{
  "n_layer": 10,
  "d_model": 768,
  "n_head": 12,
  "n_kv_head": 6,
  "head_dim": 64,
  "d_mlp": 2048,
  "vocab_size": 51555,
  "activation": "swiglu",
  "norm": "rmsnorm",
  "norm_place": "pre",
  "norm_eps": 1e-06,
  "positions": "rope",
  "rope_base": 10000.0,
  "rope_fraction": 1.0,
  "qk_norm": false,
  "attn_scale": 0.125,
  "bias": "none",
  "tie_embeddings": false,
  "parallel_block": false,
  "init": "normal",
  "init_std_qkv": 0.0225,
  "init_std_o": 0.0,
  "init_std_up": 0.0225,
  "init_std_down": 0.0,
  "optimizer": "adamw",
  "lr": 0.000394,
  "beta1": 0.9,
  "beta2": 0.95,
  "weight_decay": 0.27,
  "lr_head": 0.00568,
  "grad_clip": 2.0,
  "warmup_steps": 588,
  "schedule": "cos",
  "final_lr_fraction": 0.1,
  "batch_tokens": 65536,
  "seq_len": 1024,
  "doc_mask": true,
  "train_tokens": 836000000,
  "steps": 12757,
  "dataset": "wikipedia_en"
}
Each number is 128 + 24 x the weight over its row's rms, rounded and kept within 0 to 255. Layers, rows and columns count from 0. Numbers have three digits each. The size before them is the row's rms in percent of the matrix's.

# gate: layer 2 MLP gate, 2048x768, rms 0.0204, rows 1116-1146, columns 320-383
# up: layer 2 MLP up, 2048x768, rms 0.0199, rows 1116-1146, columns 320-383
# down: layer 2 MLP down (transposed), 2048x768, rms 0.017, rows 1116-1146, columns 320-383
gate1116 104:149107161135132142104116133094168172145160135139105108116129110144172126099140114086133127091173106138097140152106093163133145085148156125111097134117120169131178136121177147113113168166092123
up1116 106:127179117149123110171147126114100132121117098113147113066121097045132128135124102106124128156109150097140125165093121135114151109121142143128134126129159128166122146116131110149120110168120119
down1116 107:124136110112151096129131163086161165150127056073106129102146076122134125134133098103122146161162139136124178128140116150129167088106119152123120146121165133106160162144124121108146148154182152
gate1117 109:142153118077135146154136152115133148144148129117128113114145109122137120147132122092154131121130100131141126127114116103119105104103131113168135117151135111120159132151140165135131138132116083
up1117 110:136118132138137090131156144136118111122111112118175125130123127132101160141157125107168172130091114089135101107099159157122114184127128124148173127112118095096115118126120122144102097163098105
down1117 106:159123157138149120128086102114125110121147147137130136119145090149133136138150173157094122134136092133141097161114149107106132182126139076090117094138155141129151177126116109117137161141103141
gate1118 094:150144123136134110090173128133123096096141131128130129071148155111175087165145101076121132125170118103165167111147143131114129147110135132114129099130120099086117174152117141150125111129112126
up1118 092:115142128134140160136063150104142092125130121087147103144085156080116158123134108083133170125147169072122140132140115124093155126147126117144178129132131129142130083156153138130093117125108147
down1118 098:142142127117132116121141137167136111125119127119112157140131125134090131101126096116142157133155179120134102142113086162107143138124106113130157173146140170130109101137135113144081154124143115
gate1119 097:098148110149100114152153137141139142125155116122162097114129113123139080114192130155092136101108096128103112124163145107107105115173132078120129133111125095113158126125093121136125099103159073
up1119 098:135158127141154117119143110121107151131100110127124137096134119136169107120136120134118102128148150150119153121120107145076145143167127138126127128131125130137122097067121113158170114110117143
down1119 099:116138132151132150156158106122098116155100084114146088167180098127165135126130127116100121139113118091087067103148136143109144106139156125114138150071120078106125082123135147105132095151145114
gate1120 100:170124115114111129169143146127094107098144140165163107087132161140094159132116105154146120122097138133158128085094168125107111146135139114143123107158098078158158163095154086116171159133172081
up1120 100:111111143129153110102131141145146146125110129087134149176110126153136171117118093117117090127143135153121125131116182110089077131140156094098121132120116122162155120156107121117122162146114109
down1120 099:148072134112129149108119125082179185139140156124139132144113099118142095158126136113149124102129123152149111181130125111150133151115126126102116169149110109141156136143100123113152112114134107
gate1121 097:133094138118139154133159131127147151115135137133138111122119103093104149138104117107154095075141175121171134161128117138139156144115129106124137147141133132095148136113082122132097135184187149
up1121 099:153179112130162150160145106090143125099149085139098118138109138120111105147121142141174124130167092147114147101066111113109142098139124145105116138120158099135134134109095114109105115098103105
down1121 100:109104085146139105114155138147114105129106130140117101125150129096101171133151153118171116093147120143130141160125070143146118102149116151125128139169152191104084128119138115115100152060147169
gate1122 093:101105084119132102149105120076075123143122148102141131138129151143148131153111129083136120104163098114144120112108163151125153165122102103102144130142149131125121134098131095160117101169116173
up1122 095:132198147107122125102105137115145131158087102102141130096107163150143158141093107108089101117170111127137138161069154122150142139142133180084163111139106115109134118092124128144136167101133118
down1122 096:120117130145131150163094078125097064131145161138085109126127108131111153090161118116118092075124104104167089096113137151152135112121113122147133102081129120129114143136136137100146142106134094
gate1123 097:141120183109116161121130120081155114131120108120104112101117148099122206095099118192105110129122108104115143103101096083135112123126118155154128144119143134113114158137129087134127185130128149
up1123 095:115105113142111115128098182144152136073097128117156107138151112141113150125132124146099148113119133132117164143119071125125110116151180152187123142142157126100150154088080103158194175120136153
down1123 094:119127128117139132129134115125114123106138132174135135115091154138090168112122125184123149137141143115134129154180134108147133140164141147141149097159184108111131096128125127143135168109104132
gate1124 103:150152128133124124120127155102133129173142107121122114145129129090106109141154123087106137151132152143136135125107136096125133137158127126159154159125125141132158159100140116139101094146118123
up1124 102:126111122087124118136122126148102101150092097074136094146124137159132120099112145133135133130130082196167160135115167127132116090151142165134173114127099138137113164108124149136127099138136115
down1124 103:165153095160162138077128109122122117158105105089152116137154139097185145161149123143143138154103138096104100152137152147132164160126135136112125119104166093111110121139150165079086097104175116
gate1125 102:124116080093144157107101151112147121138143122138104149114127076118156141132116185154105105116146113156147099158116112116201176104110148108082136152153181127174140155136111104136075128117100154
up1125 098:118159094122129121114146158115131194136184104175155115117148120135138127168119156079141131111108126158125103186135113123151154143134112157123110128126083165123098117162064124174143144113105108
down1125 100:118152157100131128143158117145088160123156121157153109157161114143122141132117160116120165113125112189100103144162110135179112131174137154119147109116082128142123108181080113179123135106146121
gate1126 100:142137109122125101157120104124143157130130121142148156181134144173101145165093148122113107116131123141122104136114154152116127142144133134157103130127166129119104115164180140132128141119115094
up1126 098:152085120071167081094142091127113099120139109154113097122127109144127113144193123154105089102123128120138062120108156180106133122165139072142155140055159144147160125137148171098109135132117098
down1126 099:139127137135124153159127135128143164112121120098147151149094114193114099168106141122154122168128116146163107164109178126118087101113108087153157126098126132151135143110147199139140132115112145
gate1127 092:112094106105132089092116139149130136129177142145116104135104142148132164116142110114102125115136141141124111163143094123162142172131121131132129137116133158116116147138108127177139148102139143
up1127 099:082155157118091124131170122142198140126126136126134157101128148155148125103142142115100119140151143169129134132143128155157147124128129090141155171099141109158121134094112111119099144112155137
down1127 096:106149137089123144153150076121152166141156133102097139096166131130123119147094102123102132141144125156130106129153089122164185155095167118140116112131130104111111132100125149130117151134132169
gate1128 102:129153178163152074090095156119109121170147124113122107129174105140093165093150112121145181105104091126145140106164097123119146114125140114140166128084125117084152129147116139090124080151115092
up1128 102:156107133110137123113104126168137127102140111142162156113120136179176107111122100142137100130153153145110118142106071140163139112132111184106117140150141157116139155096080126147109112088079164
down1128 102:142138146148085170132132155112140156157124103122141194122111142122118124137147087104124128129134114133133118101114096085145132090146155097093135110110142147138135109104111105130127129117131121
gate1129 096:130112153132153136129083129132130138154142153159125107148087125166135131103078194084110066140105146175155113130097143119101129117108127129164109151094117120117144157129133154126112073138123141
up1129 096:144129164112068135132142119145095156139147157133097115139133107093148140105126132121162105116103098160123138113145104144117144111177117119133118088077171139153124109145142106147153138116154149
down1129 099:144149115094151116142065097076155113137091094135157143113142087128132128111093141126116115172105101119137147135154131111109101172149133173110095145171078115105119116111127111111113185176088164
gate1130 097:130113117100158133091089117094140140104190134120127134139122114116127124145114124151125075100093133150093137079132144138136106115096118115104123088142126098159101127127118148129120095138146108
up1130 100:115142091099101148116152115109146139126075116122128146139111122133169132124148106125097127183113113109140116132142130142157138150129133092117149165109118113130100096148145145083083148167164099
down1130 098:125059087114167129126125095125115131120124144150100145104138140132110116112120160141129147163153140104139119117133128105119104165154126119164134136127121108171139103126108132136152135113148113
gate1131 104:115125099094141145123192111109163152109123107092104098132137113144096076153115142117103119125138124161099158120111149155136117114103164133147114156163113096137132169091142143145134123138142135
up1131 104:138126095145119139097089145157157154148102130116159108174126116145098100127136112128138127146182093070123124094071122105157100117110087116115129130169123107092105131111136135119096145146152127
down1131 106:096159120167148116139105144143134136142094118083149089130111131158105082103107133127126113148120082068123122141105127149138109119082146121123142093128160146130138140135120131080082135085145142
gate1132 089:125102100144189146116145114086099176074151166125133107151124129114145122141143149155119084100114159114137145153122123114118127163134164108152144141135121142139124144115144180123102112133141146
up1132 093:143120138152165085100146113116143122122137117135141119133130103091147127135114131171099116128143157136135134155095150129138146166116149147138160149151099168109140114095106141151144132125129207
down1132 093:103159092138128100125096109149173142113144154135118154095108139113148113127145162134163112101131135148089141128135157125115122132102121119177144126129147144118129131147138101135096109121121153
gate1133 095:116128183109130151115099141157129141092118135113120096127130111140141143174120106153145129158155149095089127140133130126111104115136087166120070065104126091121120140127103109120119093132117126
up1133 095:132130139086101156139137162110152117129148127088106097110114134186153138162168134104118192096104151129136123143164119109100137141105162125106100093141107128161107111139114148110179130108091147
down1133 098:128094143112140144133134143144113149167102116140164094144113120168136120117129087138103165104099156145152112118101108147113115168126133130109128151136111143123131112105157165124132129129161120
gate1134 114:170140157126137103119088097127130119142158156101087136139143130130153104134105129145140105181117103129129107093107151109120122146102154143106151099116166114103154152121107092114086135157110112
up1134 114:139100117132119158141134144116101140104106124154107120102092154144122156119115053110076126094113141116122147134114100119126102125159105134110134146141083118115118135116118152102146093118130149
down1134 106:123088137127097113095116132157152149090141091115087126126082148154123157126143102114109132116118131126102095143117105124136154133140112160096104118142080129090176141134142217122133094143173148
gate1135 092:132143117160100126115121132104140140119122106105113119103127136152132127112126131185110142118145110140112089156111158097152115133123112134101124174106117114127149154118083171125132117173087120
up1135 085:133162120149095116128122132127126102150146108128112123109128174164095153148068136149130121153114107152113114153111160150177155133158107160160107144136115097155138153092151146140110123180141138
down1135 084:119136119134087121152097109147120133156117120088122124078101141142070154147107112120164122141097156170095121142139145138127153129146098137129126126095137131151142122100129154106100130130093178
gate1136 096:142102095122120168129186105128125127133156164169173113077119120115164127197152160144158144134103124120158111161110103136089138068144140134128121150109112146120133078145117120128101127128100121
up1136 097:112116124157163157134173140154119106145101168113143101105152111151098127084133109127071140068168132119155166145091073118113156157113130156112159132158089103132132144114141102134108124093104102
down1136 097:135117099136149123078145117153118130130119148100143156118162108115159092128093097155121090122142105090131162135108077131106159154128099117135125152077133101126141155122132112143109135097152118
gate1137 111:126122126106105175119133163130153142119160124175074120124124177106099101091132119134102125133134107128115102140127099122166143091110133130117129102105162111128125111159149141176126112130100144
up1137 109:124096111125136112129127189130133114169121096129120104143154123105096101144147163139151119125139133185096096127113113123121156148142100138141141139101142137170096153149144132180129169127156138
down1137 105:135118127108125076153134159142084111133118107155135156116131112143109150133170175139143115123114111171112182111141109098133119147123126126167158131120159108152078131094142100157186115149135142
gate1138 100:159090117112135120128147120116118101168134156145085064124101139176125129115105101130137126115097107156090100132119152152144109134131149135118119165099102110174155121130184138125134100132119119
up1138 097:070138173135122140059127120138155150122108125119108150096092109118100140108126123135114116147110131136130102109109103117110130132170144120141128118152196117098083104176121124122104153117102123
down1138 095:090119168108105105085096122115189140142112130160135120105146112114175126117096114119105078100091134122141176155090127107115127119126148125126124179120169135124112084107088095191137116143112097
gate1139 102:097154090086134169103139098081127100175118105100144083102114133152140103113137048160144119117150101149114128065141161132123147143087113108099102131140146109169114104143142141143123133161104102
up1139 101:091126094155115117170130131119109132129130145136103112153102129103155154105106163101145149121119110105087125145125115087137118143145120142119124126158104149093160142119095157110070076129138161
down1139 097:105132129112141172144117149107122107124104120158127146123091162101143147095111119125123126182156078133103140132131095083136081112115107141164138136169120119112134133097110167109150159143185113
gate1140 102:152133098144123159170135114137134088165112119133165110135101173077151169101142098167119127115128114151098132105151131159126156132117119128122132143119108097155116121165150126123148116159150105
up1140 099:116111135134141172084175114149096136156142151142155151130129142104108144145111108144100127144129118112090112171117124106093167120119094082108116131149185109121158130175162141115122116126106084
down1140 099:120135113125100123106092116115108116089130106128116122091182154138173138128138155140128158103117137130143155111110129135118071137150116147099139118146114149146146134117120134119146091137079145
gate1141 098:095111156115112137120134113094138125137109149101130116132098151120117155072134153128125131113145154144088163126120126140111089112126112123122127122108114130154136087125128100115103104145138110
up1141 104:160154122124112157113113131129135141122127129119146108086129083111135151150134173149127127135142144113144125141120147134150112165117104125072131093082125116095147162093121101137111155133144137
down1141 105:125121156105126159127119115113178113146125140103122121152133075123128141105128120135150150127108150131152077144089179116136130176101123113097132121124101055085123152145183112130094151098105118
gate1142 098:084170113114167128135128106139145117112154121120153077111137107118113102155131141119102164190157087142148100107144137097104102146157115126096127094150144135127137127093075114151152111125111132
up1142 102:139100163136120160163131179201102136092092162147150123128109132111138151127119117157168119124137099133105125112144137126132154123066148125147140134151137128095138108132111148145146123137153134
down1142 098:152083147173106126079110141116126139102134131137092150118137127117177126149092144134135148131074078118090121117150097121161146069089129124160118168166120096130132133160142173097092148109147112
gate1143 099:097101155110126130125149101150105161128076140128131119107102138145135150148106112093082079093089125101098133090127098093122145139119151113143113154111133097072067108118145100153113118153135112
up1143 099:122097137125109140112072135108104092152129073114164143161107106122134131149110167126091155147088157101089133119144162121155143132136137134109122140144106154168097125099112115131122151133110146
down1143 099:146099120123166127106153133119140175131130096162129133124186105118118144124120154109127101140130126097133143117175128076059162124164143163146172126159094075140104152146123134128116116132154096
gate1144 105:125125117100121127120122125137138156122132147140102120136105171147127109145097138110144082149157108104109102132140129137133084128119138095108115131112149160152112092179111145147132118113131158
up1144 104:113144084134121155142112138124138100133104107134147106094130168125118130110145086112126143128136135102124138171169104161165125092099114113145136117181133191114125132136114103113109124156134102
down1144 104:145132122126144145135094178114138138179131093132146134121132111115117130143105109126119110171138120143152153096147183095182082147112109173187166169120075140126125141135136109096123112108121104
gate1145 103:127156154182139140162109103106148143129096104130106119138130168111092112139135115084127109100125095143107087101093106127141109110120106147113145115074134132130060130113080147112172105148117143
up1145 105:132140091138071160124097122110160131152179136133133107143153135156095107103152117147098123136108077144143128088119099129140114110181141101129112125123148159079118057082126105121133116119126131
down1145 104:150158143182132146135121144097161164138082091104137125151136121126115134127155118152098124121065111138084102108103130143159118148106113138107099141123071098115102106128124124194102121105097146
gate1146 098:157136151154137152138140138160134125122158129125121109136200131155138110093142104177121176147157120119121127140095133080173138109100121111135106109127126148082123086152079103122116174150122129
up1146 096:142122108155139169152080131129142138153117121144144130113127148096145107116112131073113072106097103159137143129137147146103116116144139094128171131106079124117134135089165145112158135145157111
down1146 099:117100099124117148126175111154143155118132126102142146119116143125129126122095129101104113098124131156152116162094120128114115103104157142120152113131148154123142126115188142106110109155131142